Part of a small language model's weights: 51.2M parameters, a variant of Muon for these matrices.
Each number is 128 + 32 x the weight over its row's rms, rounded and kept within 0 to 255. Layers, rows and columns count from 0. The size above them is the row's rms in percent of the matrix's.

# layer 3 MLP down (transposed), 2560x640, rms 0.0528, rows 2244-2286, columns 160-239
size [101 103  92 109  91  92  96 100  93 103 104  96  92 102 102  99  96  94 110 101  98 102 129 102 106 102 114  94  96  94 100  94 104  97  93 110 111  93  99 106 122 101 110]
[[102 158  91 122 142 106 166 134 128  88 165 147 121 155 195 155 138 137 107 183  92 129 128 156 118  92  58 157 145 148  65  74 134  85 112 151 136 143 164 156 147 168  70 138 157 199 107 168  96 152 102  59 109  99 154  75 146 168 167 117  94 119 171 155  95 219 179 114 114 170 142 193 123 199 146 190 119 193 188 138]
 [106 132  37 142 158  81  93 142  84 113 178 126 152 160  83 143  94  84 118 162 105 134 182 107 142 124 114 178 149 140 129 135  81 134 174 229 128  91 135 143 142  41 163 139 120 178  88 123  50 130 151 169 130 141 130 120 137 161 142 149 139 143 129 166  71  95 121  82 121 143 100  92 157 148 148 172  78 170 173 136]
 [ 85 143 103  90 196  93 135 165 136 120  91 142 112 120 146 125 174 103 139 102  86 124 174 141 126 122 183 150 102 117 160 169 208 131 126  81 151 102  78 146 105  71 154 108  94 150 120 104 107 164 138  92 127 186 126 137 138 112 143 154 148  98  72 137 134  60 154 128 128 119 141 109 117  64 107 126  45 174 107 139]
 [120 134 105 108 112  80 146  78  86  98 132 130  87 106 146 127 135 126 195 128 107 161 122 128 113 151  99 138  95 139 125 173 138 159 164 151 139 179 142 118  87 130  98 142 101 137 156 171 140 159 153 127 113 168 163 114 160 157 124 119  80 158 124  41 109 142 181  70 125 167 149 213 172  88 198 174 158 112 125 162]
 [162  93 134  76  91  99 112 135 119 219 136 132 134 126 136 112 171 110 102 159 148 111 133 157 130 149 112  84 189  76 131 152 167 145 109 105 157  74 108  66  76 161 164 125 153 113 194 137 155 143 129 147 127 121 139 119 145 143 134 169  64 131 120 112 133  92  77  97 156 236 196 101 121 147 133 108  73  76  89  50]
 [149 138 117 220  95 154 133  72 146 178 142 109  98 144 128 130 102 102 131 111  95 146 139 161 102 120 167 107 114 190  89  94 168  81 138 109 118 132 101 116 109 174 125 169 125  51 123 109 149 128 120  36 106 129 111  72 104 128 117 103 124 130  92 163 156 117  82 181  86 173 182 140 155 120 154 137 130 158  89  92]
 [163 169 152 172 109 100 117  85 129 173 125 125  47 140  77 126 139 125 127 122 147  94 151 151  98 172 136 115 130 154  87 207  57 158 139 153  90 134 120 168 158 152 197 187 147 105 128 136 118 137 108 109 118 122  64 126 180  94  66 122 135 111 134 168 128 125  86 204 120 123 100  96 108 120 104 117 147 101  91 159]
 [130 143 148 209 143 156 151 129 134 133 127 109 138 127 136 130 116 154 120 144 138 148 154  91 108 135  99 119 177 135 141 100  22 109  79  96 120 113 153 136 186 134 173  87  90 171 143 120 121 169  80 116 119 104 107 143 108 142  97 179 118 135 115  67 170 101 137  85 146 153  72  92 145 219 162 168  82  58 103 144]
 [120 149 139 147 132 137 157 128 103 188 123 172  82 102 118  98 102 166 113  77  81 148 112  80 124 135 121  86 128 127 132 151 127 143 106  89 133 104 104 104 152 100 108 189 105  97 153 119 162 148  80  90 172 126 123 222  99 152  77 128  70 126 139 124 155 127 164 136 159 125 122 151 150 143 125  88 113 142  97 146]
 [114 112  88  97 122 180 109 113 107 171 134  90 141 152  87 144 111 106 117 169 106 166 134  91 144 104 105 109 101 108 108 135  99 107 142 151 168 109 167 153  94 142 134 117  89 129  95  87 123 122 112 118  67  92  92 196 133 189 167 177 145 141  97 143 164 138 205 136 129 113 163 130  96 138 158 154  80  82 119 159]
 [148 142 105 132 128  81  74 131 127 110 160  75  82 144 162 124  80 152 120 145 114 165 169 107 145 154 124 140 153 127 168 108 156  97 121 142 157 187 113 139 151 129 115 144 109 142 148 183 113 155 118 177 102  90  99 124 157 167 140  87 136 175 126 149  99 124 125  66  93 141 143 111 148 124 107 106 119 156 145 139]
 [130  98 153 132 100 154 136  62 160 101 122 114 175 153 145 124 138  82 116 107  80 127 107 152 155 166 159 159 125 140  86 162 150 189 166 169 130 133 148 132 119  61 146 162  79 174 149 146  99 173  87 111 146 176 152 152  86  98 158  65 168 133 172 137 197 137  82 132 124 121  86 170 137 121 126  95 100 127 165 132]
 [128 103 105 113 179 121 160 131 134  82 150 153 172 109 164 191 138  81 141 125 121 182 117 144  89  81 166 148 145 157 110 106 127  74  82 119  92 130  71 136 105  97 159 102 105 138 188  74 152  87 134  92 111 145 113 125 157 113 139 166 150 170  82 189 124 179 161 151 122 202 166  79 118 143 102 177 137 133 172 201]
 [199 159 156 144  91 134 147 116 113 117 169 180 154 113 109 145 136 107 138 125 127 146 112  28 194 154 121 152 109 162 126 131 159 121  95  76 138 131  90 126 156 103 117  90 169 147  80  84 159 117 152 144 100 143 132  87 126 154 181 161 127 128 107  97 111 150 113 116 109  63 189 120 116 148 168 121 129 139 122 157]
 [ 95 128 117 120 110 144 142 105 175  69 166 120  69 170 188 170 142  75 142 126 163 137  64 126 131 166 190 159 142 141  64 162 149 120 128  60  77 128 115 147 174 184 146 163 158 125 146 101 152  65 136 148 129 152  96 146 103 120 133 109 133 145  84 127 176 109 106  84 157 103 119 206 160 141  51 151 195  78 141 125]
 [111 154  94  68 138 135 111 149 104  70 136  97 134 167 128 111  69 126  87 106 121  93 117 148 128  75 153 136 130 182 184 126 108 146 130 163 145 139 173 109 159  95 125 101 125 159 172 129 198 136  94 126  86  90 119 165 147 131 153 169 125 119 173 121 123 175 136 150 109 148 112 138 135 143 105 143  71 138 107 119]
 [174 125 121  80 120 154  75 154 121 130  98 160 159 100 175 130  92 106 113 145 101 161 128  97 129 144 155 148  98 102 149 166 139 119 113  54 186 145 150  92 136  85 177 100 146 118 159 143 137 109 143 148  86 176 132 160  78 137 124 171 115 132 156 157 172 183 127  73 119 148 159 135 129 139 154 100  59 112 107 157]
 [128 100 103 155 100 106 144 116 115 115 111 228 190 120 138 131 101 126 126 124 111 130 132 130  90  74 146 166 102 119  81 118 122  98 152 144 169  93 147 136 129 162 132 183 124 125 187 110 132 129 151 136 131 112 109 204 169 173 153 134 132 111  93 109 112  95 125 159 108 195 118 171 104 108 100 170 194 111 113 154]
 [112  96 153  90  87 139 157 149 108 148  97 156 123 212  89  70 130 113 146 109  99 164 129 119 117 138 171  91 125 120 139 123 145 119 107  86 138 186  88 125 125 157  67 149 135 121 115 171 158 148 114 153 207 165 114 104 136 128 111 128 149 144 166 165 166 191 140 148 118 124  83 131 185  75 108 170  90 124 126 181]
 [199 125 138 150 126 123 183 128 119 116 151 112  75 144  74 113 160 138 148 111  89 127 157 132 144 134 156 119 155 132 114 126 118 140 144 128 130 103 147  68 133 150 100 123 106 104 100 151 100 115 172 143 136 138 118 138 159 111  97 169 138 134  72 140  97 164 121 177 173  99 162  98 137  89 175 132 146 189  96 128]
 [ 94  79 124 114 138 170 130 164  95  89 148 122 192 119 118 160 167 152 155 102  91 110 110  93 140 146  60  97  70 104 148 160 167  69 156 124 100 230 153 112 115 162 149 147 164 175 123 136 182 108  96 114 111 156 142 166  41 126  80 133 124 154 217  59 122 108 165 125 136  49 117 147  76 135 142 126 115 150  90 153]
 [150 167 115 112  94  79 140 117 133 147 149 139 139  97 129 164 101 121 130 137 139  93  90 121  86 104 132 127  90 157  92 137 161 147  68 122 155 205  59 140 135 107 145 129 164 149 143 113 102 164 141 121 132 142 117 126 124 162 116 125 138 141 173 157 145 119 106  91  77  95 164 105  83  91 128 111 101 119 128 121]
 [115 159 230  69  82 117  90 172 139 152 143 115 109 159 120 138 102 115 107 123 157  98  89 144  98 189 116 145 150 128  95 156 126 141 167 214  77  82  64 107 131 156 141 103 136 142 135 125 161 138  86 169 147  68 124  92  80 123 138 129 107 109 139 167  99 130 135 143 151 117 121 131 185 125 136 141  96 166 105 133]
 [171 165 105 143 109 145 125 194  85 183 118 129 122  79 100 132 171 175 132  91 133 111 165 126 143  65 110 168 139 107 103 127 143 169 151 124 113  71 177  82 154 141 127 206  91 114  99 115 126 142 196 134  82  72  71 156 135 106 138 121 183 119 134 127  88 119 107 109 153 100 129 140 138 138 130 112 108 147 143 161]
 [153 132 124 119  55  93 140 108 157  99 114 135 127 169  64 166 127  91 158  99 189  70 149  94 104  95 121 146 123 107 104 101 114  79 156 147  84 122 177 143 141 102 121  95 141  61 148 139  99 118 180 159 184 180 116  63 125 103 133 195 148 140 113 186 123 156 114  74 136  78 162 121 141 176 105 157 149  95 195 128]
 [146 155  80 107  93 123 131 115 136 133 130 177 141  98  89  71 154 120 154 100 102 107  67 118  88 144 145 162 136 118 173 126  80 173 136 177 137 137 164 125 168 129 118 139 127 121 136 112 131 138 123 102  75 175 149 106  71 130  94 126 168  76 166 102 155 143 135 149 103 162 167  92  86  54 165 118 138 156 206 151]
 [137 149 153 130 136 121 151  99 164 160 151 191 157  97  92 120 107 148 145 164 112  69 137 157 102 178 147 164  93  91  86 165 119  60 110 154 157 179 154 175 124 146 108 107 105 135 150 151 138 135 165 186 153 157  65 141 129  83 112  93 101  94 106 121  73 164  91 201  96 124 131 144 121 145 139 153 140 165 135 179]
 [127 168 142  99 160 167 128 147  98 100 164 152 147 134 114  97 101 109 160 138  67 116 114 107  94  89 127 171 113 114 152 126 106 190  84 155 155 114 119 158 102 140 115 122 107  77  76 109  65 134 106 150  98 129 121 102 149  95 129  98 108 126 155 140  65 166 146 190  90 144 127 168 152 110 109 126 118 115 131 140]
 [ 84  97 154  99 146 123 118 132 106 140 205 119 114  88 160  60 158 172 100 114 121 189 140 177 103 101  77 100  82 157 100 181 127 133 114 121  70 133 156 108 198 132 167 133 168  90 117 144 179 120 171 108 134 129 138 141  48 102 187 108 152  95 183 148  98 112 136 109 176 141  56 116 173 102 161 150  71 152 172  96]
 [ 82 157  96 140 149  90 151  79  74  70 143 101 165 166 169 150 107 171 149 121 116 151  88 114  75 110  79 154 133 102  96 145 119 156  91 171 161 124 126  92 148 149 154 142 149 111 120 170  99  83  92 100 161 130 143 117  68 117  72  62  98 123  65 134  99 113  92 136  87 134 158 110 139 138 131  80 120 151 126  45]
 [148 104 137 167 122 167  98 119 183 136 101 134 132  48 158 150  98 157  82 162 179 150 100 108 111 133 103 174 176  89  98 173  88 142  93  65 160 122 113  88 158  70 148 102 140 207 107 115 114 145  94 156 171 109 179 125 139 133 193 144 101 116 117  85  94 146 109 111 148 101 133 120 120 112 196 111 129 137 125 167]
 [142 148 124  69 126 100 174 150 138 157  69 111 152 106  91 108 144 163 166 176  31  90 136 175 160 123 109 133  93 150 101  91 146  94 109  98 209 110 132 145 117 120 112  93 156 182 134 125  87  85  78 150 129 169 137 119 124 133 100 150 164  83 108 110 170 159 110 129 148 133 150 138 109 129  96 146 103 128 135  76]
 [144  60  72 107 172  95 129 135 146  64 133  95 129 125  77 108  81 104 183 148 100 108 123 208 113 163 134  87 103 207 161 145 145  64 156 155 151 101  53 127 118 198 138 147 125 152 130  88 111 178 133 185 117 163 119 116  66 124 135 167 204 131 106 107 132 106 164 122 149 104 151  99 114 160 127 161 130 126 158 200]
 [ 90 104  81  86 107 114 139  73 154  79  66 115 161 101 179 108 143 151 128  84 103 143 140 186 105 136  95 131 160  89 169 125 138 171 113 104 151 158  89 156 128 134  67 138 166 160 145  96 137  76 133 107  84 181 173 118 132 183  98 142 111 211 132 123 145 107 104 124 131 115 133 107 158 143 123 157 167 143  71 136]
 [ 88 147 166  99 115  86 213 105 107 155 130  92 166 135 103 151 104 161 120 178 163 112 101  92  98 149 158 131 140 136 141 168 140 136 125 194 128 129 109 174 102 109  91 173 142 204 145 131 128 179 181 127 115 100  89  91 108 136 121 147 101  89 129 145 166  89  83 187 115 143  76 111 149  94  87 132 149 157 138 130]
 [160 127 147 193 165  97 120 125 166 171 169 136 140 224 134 141 125 127 173 100 115 110 196  51 151 134 166 148 175 146 122  67 142 121  80  81 124 120 133 124 124 101  88 108  71 173 123  87 145 157 152 135 112 148 125 162 209 171 146 155  95 140 123 211 134 124  93  59 136 134 124 155 133 100 112 130 114 109 103 117]
 [ 71 137 131 153  94 120 153  96 174 140 139 111 136 125 106 111 155 120 178 142 126 130 124 108 106 111 160 133  98 152 186 125 108 193 116 150 136 178 174 207 102  77 106 145  93  99 102 173 134  83 165  98 100 139 130 123 126 144 146  98 159 133  38 135 152 124 211 125 121 114 102 141 100 122 146 118 101 124  92  90]
 [143 134 140  87 122  90 161 127 112 142 115 137 102 122 136 139 112 161 164 116  91 149 144 165 134 102 150 184  72 143 154 112 150 134 147 140 104  93 127 101  98 115  85  97  89 101 125 108 105 103 135 117 175  90 164  99 138 141 111 105 120 133 124 131 148  88 151 103 115 208  96 106 162  89 110 129  70  75  48 126]
 [109 164 110  92  54 108 112 120 135 164  73  86 125  94 116 105 110 122 122 169  96 148 148 113  96  92  82 124 171 106 131 139 170 151 214 110 164 116 134 154 140 115 147 158 152 112  96  84 150  87 132 101 149 119 132 132 126 158 179 115 116 122  91 112 163 112 137 181 128 138 170 117 135 120  86 110 155  62  80 114]
 [114 147  92 122  81 146 144 135 142 126  97 114 109 157 144  89  93 110 108  69  67  95 129 148 131 131 104 108 160 161 136  78 177 146 118 102 105 186 108 130 145 151 122 129 185 130  96 190 124 115 166 132 164 137  98 105 176 145 140 130 142 106 102 146 145 129 101 141 146 152 120 150 148 181 147 116 152 134 101 152]
 [ 78 134  88 120 117  90 117 135 153 147 133 132 133 161 111 157 144  93 126  79 111 123 101 160 131 151 149  90  78 168  95 114 108  91 122 151 100 136  96  99 161  90 167  75 125 126 102 150 149 161 137 140  89  80 145  89  95 102 102  97 163 142 116 135 135 111 107  87 125 131 103 126 105  95 122  79 189  88 198 114]
 [159 111 119 148 132  64 188 138 146 115  85  86 114 172 172 104 161 141 118 122  33 107  92 121 119  89 176 160 125 142 139 114 143 105 156 117  71 192  86 103 234 103 129 148 178  80 188 149 144  93 144 147 168  72 145  93  59  71 128 189 172 106  71 150 170 152 137 114 133 131 122 128 116  89 115 111  97 136  91 100]
 [110 163 145 168 119 172 174 102 185 149 112  92 142 123  82 103 216 122 129 121  57 172 153 114 129 146 174  96  71 116 131 152 152  49  70 202 131 137 138 102 127 148 181 151 156 111 150  99 102 100 137 138  77 109 147  99 107 148  60  70 138 124  71  91 141  72 147 122 161 126 128 168 118 176 132 131 100 124 189 129]]
# layer 3 MLP up, 2560x640, rms 0.0984, rows 2245-2286, columns 160-239
size [101  92 105  96  90 103  95  98 102 105  98  93 103  97  96  94  94 104 102  98 105 134 102 105  99 109  89  96  98  91  94  93  89 100 116 117  98 103 103 135 100 108]
[[134 123 154 138 174 140 150 154 184  86 104 112 127  98 113 103  85 202 112 166 105 137  77 150 132 141 130 156 135 127 115 126 112  73 139 132 139 157  93 137  88 163 103 124 126 105 153 157 151 152 201 100 147 136  95 141 156  96 159 126 105 153  94  39 112  97 126 131 109 130 135  51  98 169 187 117 189 180 148  94]
 [118 188 153 145 148 150 136  54 157 123 174 115 117 156 171 150 115 101 114 102 147 156 108 179 119 154 120 136 120 145 132 120  98  82  96 128 137 110 119 134  97 131 154 144 168 124 137  81  99 160 170  58 133 167 158  98 130 142 136 138 159  97 116 127 178 118 136 122 157 126 141 122 183  91 120  90 192 181 135 112]
 [126 177 148 145 159 116 127 150 100 122 108 123  66 134 121  90 152 165 135 109 128 119 119 160 101 172  81 113 162 184 161 120 104 127 124 159 162 138 160 120 143 144 159 139 187 102 110 141  51 132 161 130 137  96 146 153 121 139  88 194 158 152 131 165 121  64 149 112 141 123 148 145 155 171 168 185 101  92 127  77]
 [ 88 109  85 151 115 151  77 131  91 127 129 110  93 187 116 181 120 171  96 111 126 140 144 121 103  88 126 150 147 144 136  74 108  60  95 180 123 123 101 178 148 147 125  80  84 139 121 198 140 103 128 136 110 174  90 137  93 108 151 101 126  99 157 100 119  58  95 160 140  69 145  68 172 173  86 167 135 161 136 192]
 [149 120 123  64 170 127 117 161 164 168 173 137 110 169 166 133 149 152 140 122 171 122 101 112 170 115  89 115 158 111 104 176 140 108 114 109 107  90  83 137  85 163 184  82 130 122 153 130 103 160 105 109 224 153 101 123 177 154 123 133 115 173 174 100 101 121 164 121 135 126 118  82 109 142 130 149 120  76 185 169]
 [ 77 178 157 136 146 141 106 110 124 138 127 114 213 105 158 102 107 121 136 155  97 177 157 190 177  51 117 140 160 152 136 140 180  81 106 144 139 132  75 102 154 125  78 129  83 157 120 106 105 176 105 164  73 145 111 143 133 135 148 165 163 166 141  87 179 122  82  91 191 174  95  82 151 124 180 110  96 149 184 101]
 [146 108 104 131 143 108 154  92 102  70 122 178 188 114  86 144  93 100 106 217 177 135 147 134 127 141 166 149 106 105 157 124 157 117  52 136 151  99 111  75 116 179 126 160 176 124 131 136 112  76 156 168  55 128 133  44 130 104 182  84 172 157 125 183 114 136 165 140 113 118 181 148 116 139 152  76 160 183 115 112]
 [138 122 151 173 103 143  89 100 151 155  95 111 171 102 178 133 107 143 122 149  93 136 150 137 132 104 177 148 112  90  84  72 190 103 144 157  90 150  99  83 149 130 129 133 135  74 125 138 103 131 101 160 113  79  74 108 127 136 130 110 148 136 170 143 107 173 163  80 144  97 172 131 128 142 146 138 113 146 167 155]
 [149 132 139 148 151 164 189 107 174 131  89 118 102 100 141  80  92 143 140 156 106 167 155 182 132 147 130 166 153 191 122 111 140 180 164 154 143 103 137  65 163 141  82 108 142 122  90 142  91 186 148 119  75 113 116 116 177 121 181 150 138 179  42 166  91  59  85 114 148 169 165 159 131 167  99 151 116 121 142  83]
 [104  95  65 122 160 186 102 133 169 175 145 124 125 131 127 175 153 121 140  99 149 131 102 105  93 113 151 127 139 148 159 121 109 139  76 138 184 149 145 117 145 142  65  75 166 144 114 133 134 156 123 117 103 146  96  92 108  75 167 109 134 119 160 194 128 128 126 105 100 184 149 142 141 193 137 150  85  90  79 185]
 [135 109  96 118 152 187 118 115 148 124 104 149 112  99 108 109 112 181 167  73 116 119 164  95 140 122  73 213 200 173 124  89 124 185  73  91 130 169 124 122 146 122 148 119 117 105 149 115 154  70 119 100 119 157 126 114 170 137 129  79  97 140 141 129 136  58 155 159 181 149 121 102  86 149  93  65 144 124 117 194]
 [122  78 129 108 130 166 120 148 100 180 145 129  82 140  76 100  87  98 165 130 112 101 157 153  89 110 102 117  96 157 104 161 110 118 124 126 180 138 100  98 154 150 173 137 142 157  45 134  94 131 148 102 147 151 118 134 103 115 106 105  92 143 168 163  96 107  99 115 121 119  84 130 149 153 155 159 163 111 136 130]
 [ 98 120 123  99 163 134 153  86 126 168 114 145 161 119 188 165 125 108  97 131 123  95 147 139  69 140 162 117 120 133 171 138  96 147 117 182 128 129 129 148  66 148 116 123 122 159 117 141 150 116 125 120 160 146 133 133 153 141 142 159 100 114 101 180 184 103  88  85  71 112 112 137 166 147 115 111 128 144 163  45]
 [149 184 130 141 139 134 104 173 103 175 109 136 158  85 139  74 142 155 178 111 189 151 166 120 137 112 111  85 123 124 101 107 114 126 161 189 146 124 104 124 123  74 110 120  99 112 110 123  85 129 107 128 191 147 114 119 100 188 126 109  85 152 214  86 197 129  92 170 132 103 160 151 107 132 179 121  54 182 141 139]
 [137  66 103 113 153 230 116 140 166 125 111 104 104 108 152 184 160 107  42 160 128 146 146 131 134 131 125 118  93 196 147 136 154  79  92 123 140 116 125 109  76 145 150 144 171 138  47 188 112 121 106 116 111 203 138 124 134 170 104  95 150 160 132 167 133  91 103 125 144 126 144 126 144 124 106 155 129 118 110 147]
 [134  69 152 108 156 109 112 104 114 159 145 181  99 112 116 125 137 192  95 146  95 135 139 134 108 146 156 129 165 138  88 104 158 126 117 110 141 115 126  92 190 161 125 118 110  45 162  69 167 141 151 125 136 107 196  94  93  90 194 165  94 147 179 154 138 115 118 162 108 134 142  84  94 179  97  99 116  88 120 127]
 [102 110  90 119 101 114 152 150 161 133 169 163 123  92 156 155  96  92 130 142 116 153 137  75 152 139 127  55  77 140 143 161 123 114 144 154 135 157 168 174 117  94 142 143 153 140 155 171 170 131 139 136 147 142 135  90 153  99  51 123 157  84 129  99  62 151 120  83  71 138 111 124 111 197  54  50  90  98 140 142]
 [159 112 103 124 161  89 143 152 116 123  77 105 175  87 136  84 165 164 116 136 147 160  76 120 132 140 122 105 195 117 122  92  64 136 206 136 116 131 145 122 113 106 200 104 109 142 172 112 158 160 101 143  80 142  92 138 138 110 142 141 144 154 110 203 199 160  86  93 128 149 157 177 106 109  97 142 120 130 110 176]
 [104 117 101 152 182 131  96 136 173 129 116 131 150 111 140 193  92  71 115 170 108  86 121 134 177 103 129 118  91 134  96 126 112  80  80 110 126 132 133 149 152 144 116 152 120 175  61  99 118 118  75 106 172 129  95 151 114  64 147  67 158  92 173  93 149 105  76  86 162 172 133 171 158 142 112 152 103 129 143  92]
 [128 128 163 109 137 161 129 107 142 161 155 115 114  78 111 159  88 166  96  90 121 136  93 186 102  88 159 186 146 195 192 133 144 153 155 118 207 115  45 143 156 150 198 135  94  95 138 155 120  97  95 161 137  73  93 169 193 127 133 120 146 122 127 114 107 136 115 130 156 136 127 153 137 109 126 124 115 124  98 147]
 [ 85 106 143 132 172 166 120  76 119 109 160 116 113 142  51 133 126 190 146 194 155 133 127 135 152 110 105 163 166 156 102 104 107 133 185 137 125 107 165  98 160 132 205 117 135  86 169 139 154 121 138 166 156  64  99 138 153 144 130 123 123 132  80 133 121 150 168 121 136 135  90 140 162 122 207 134 153  99 132  67]
 [136 156 165 166  84 113 105 183 146 106  53  85 114 128 129 143  87 133 132 114 141 142  90 121 155 147 125 127 187  78 116 135  67 167 146 196 124  43  59 135 165 169 140 135 187 158 123 163 120 113 122 119 169 126 145 150 105 125 168 140 138 132  91 136 172 139 194 109 150 180 114 141 138  81 169 102 118 163  83 119]
 [ 32 102  71 132 119 137 159 138 100 153 132  84 179 144 176 105 112  81 150  94  94 152 124 132 159 163 122 123 160 173 131 164 176 186  86 183 154 197 139 129  83  69 100 124 138 116 135  98 115  98 131 183 123 122  91  97  78 107 120 162 126 150 101 109 141 123 119  82  96  78  71 156  95  96  93  45 156  76 142 113]
 [127 109 143 162 107 212 128 156 128 144 149 140 153  85  93 111 107 153  76  98 169 131 192 162 112 173 143 113 136 136  72 100 147 124 132 117 139 157 178 138 176 154 140  98 102 135 159  89 102 105 115 125  97  83 104 101 137  72 179 144  79 149 158 141 142 118 103 135 168  97 110  96 148 165 122 119  83 142 129 145]
 [132 163 120 172 105  99 137 134 128 164  59 121 119  96 160  84 115 106 149 114 138 162 142 114 103 107 120 121 149 149 105 162 127 171 130 137 118  70  99  75 178 133  95 149 173 122  75 156  91  87 140  97 160 134  88 135  90  82 147 164 160 139 184 129 197  62 129 133 150 141 173 102 121 144 103 176  91 158  97 120]
 [ 69 101 140 108 182 155  88 115 157  49 110 120 163 136 152 126 138 124 151 152 152 125 111 134 172 110 168  91 145 168 102 133 113 121  83 108 109 145 180 126  73 126 165 127 119 155 139 162 126  53 168 125 123 122 109 108 172 168  89  60 130  90 103 114  48  81  85 167 120  97 125 103  89 160 155 164 114 136 115 118]
 [107 179 137 135 151 127 136 107 115 162 150 190 100  49 115 176 135 151 110 150 104  66 108  71  87  99 122 139 144  81  96  99 123 134  72 101 118 135 146 155  78 142 117 138 144 111 109 161 171 131 120  92 134 119 119 118 162 140 164 126 103 180 124  90  87  94 111 139  98 124 181 123 125 142 134 182 121 128 106 117]
 [156 168 129 119 107 139 115 100 148  75 120 107  67 171 100 144  90 104 121 143 159 112 192 133 153 128 111 130 137 134  98 145 185 118 187 159 157 179 104 140 160 113 139 112  96 172 146 127 110 135 171 181  55 109  39  68 144 110  74  90 129 120 123  73  98 158 168 107 115  14 173  85 108  91 121 109 126  86 114 133]
 [ 87  54 136 151 152 105 132 140  58 142 149 140  98 156 170 125  54 160 116  98 142 151 142 113  77 124 150 176 133 148 147 122 128 189 193 126  83 141 126 127  68 137  60 140  97 168 190 137 113 141 125 122 121  98  79  88 240 102  98 104 144 168 140 159  83 112 159 124 100  92   2  70  81  89 134 219 190  75 127 187]
 [168 171  81 161 106 166 148 111 121 108  98 144 135  67 116 130 141 170 106 104 193 120 110  75 136 149  94  68 167 139 125  62 129 118 142 138 157 167 146  67 168 122  83  86 102 101 129 125 111 103 181 186  95  94 129 147 117 154 149 116 163 175 108 124 164 162 143  92 118 194 103 163  85  97 157  99 149 106  61 148]
 [175 181  83 157 104 132  68 108  88  94 109 135 119 124 171 124 123 126 114 166 176 123 114 102 122 132 122  75 141 150  64  86  80 117 136 133 142 134 113 151 112 112  97 138 123 131  99  99 132 133 179 124  78 132 134 107 129 143 147 140  83 138 130 161 106  23 146 147 141 190  90 129 140 102 135 130 157 140 134 117]
 [153  71  77 131 137  78 117  94 162 137 176 150 147  79 155 174  88  91 154 189  97  95 135 118 174 124 178  82 139 120 132 149 138 135 109 119 120  75 135 138 141 141 144 113 158  82 151 148 153 146 128 155 144 119 106 163  84 161 173 155 133 124 110 166 139 149  86 168 241 102 153 164 123 109 146 114 140 104 100 169]
 [127  91 151  89 103 162  82 125 113 149 189 103 116  47 122  91 116 170 101 125  78 114  86 158  89 140  73 121  98 144 134 168 135 110 158  52 137  46  95 160  95 152  83 133 171 174 118 118 119 142 105 136  94 175 171 109 144 159  93 137 113 115 140 149  92  85 175  73 112 158 128 164 151 103  98 124 119 158 116 123]
 [118 120 146 118 105 161 103 125 142 162 136  79  65 140  82 132 143 130 166 156 166 155 152 132 127 126  82 130 136 132 110 135 100 175 136 153 103 113  69 149 172 132 163 109 160  82 167 102 126 142 150 159 108  65 134 174 127  86 177 120 146  83 122  63 117 108 111 149 108  93 111 141 157 139 121 106 154 119 159 201]
 [162 147 151 186  60 153  84  97 126 105 137  77  97 111 103 133 121  77 106  93 193 146  70 187 101  92 124 151 153 129  92 132 147 148 150  46 145 136 130  89 117 142 127 121 133 150 133 166  69 129 123 138  98 121 118  53 155 116 150 177 108 100 117  31 131 148 148 115 190  79  82  85 187 108  58 169  50  91 186 149]
 [170 168 120 146  97 147  85 202  79 121 112 132 114 137 143 118 164 122  87 123 102 166 165 137  77 106 117 135 169 108 140 152 150  91 170  91 134 130 148 161 179  60 138 161 121  56  94  89 128 148 120 136 148  97 165 173 134  78 179  93 121 100 144 186  70 164 165  79 108 113 106 189 100 147 133 146 165  95 157 140]
 [131  93  94 141 134 129 221 125 168 126 120 134  93 137 108 145 102  87  59 151 149 131 102  75 147 153 137 106 186 162  80 111 127  82 121 159 157 151 150 169 100 119 113  98 146 107 151 120 147 151 121 129 109 185 111 112  79 161 155  95 127 130 122 165 147 103 144 184  63 138 173  97 111  99 140 169 138  97 190 125]
 [107 111 140 143 126 147  87 164  99 136 119 118 141  72 120  65 153  90 137 142 154 183 151 130 106  71 172 143  75 180 148 137 100  76 135 150  98 147 103 179 104  80 134  82 128 129 112 113 146  97 115 167 136  90  55 119 160 142 118 162  94 105 184 126 104 101 125 132 138 145  70 127 110  69 150 112 143 165  88  88]
 [140 148 179 116 135  74 120 132 164 119 180 240 149  83 124 175 104 138 119 131 155 113 128 113 110 127 161 127 154 106 130 142 138 155 163 105 113 165 142 185 156 100 165 178  98 113 174  84  86 112  95 130 157 125 141 130 122 152 156 131 174 154 124 102  78 123  96 112 165 100 168  99 143 109 145 116  83  74 110  82]
 [145 182 125 124 116 130 168 161 115 147 130  96 158 144 104 135 111  81 162 151 121  79  98 135 139 183 101  60 156 165 155  39 125  80 139 161 146 110 117 113 202  80  92 102 113 194 136 113 103 138 110 147 106 118 118 143 111  78 157 118 138 124  83 115 144 125 132  83 124 154 101 153  81 140 109 105 197 151 116 167]
 [ 76 141 158 142 101 125 130  96 130 136 133 135 166 132 121 116 141 152 116 106 123  93 169 125 121 117 122 155 103 176 148  91  69 127  82 117 116 195 116 102  71  98 207  77  94 176 134 184  72  92 159 115 135  91  69 124 138 148  94 172 123 100  84 113  98 136 107  92 115 105 164  97  80 138 144 127 157 123  97 115]
 [107 157 197 103 141 131 112 174  87 122 146 143 135 146 143 141 158  52 154  80 121 133 126 127  63 130 155 158 112 129 123  87 157  76  83 109 162 112 219 136 148  94 146 147 124 142 104 108 104 155 149 155 117 155 122 134 212 110  90 111 145 136 154 171  96 170 105 147 145 111 157 103 147 127  85  79 155  96 147 145]]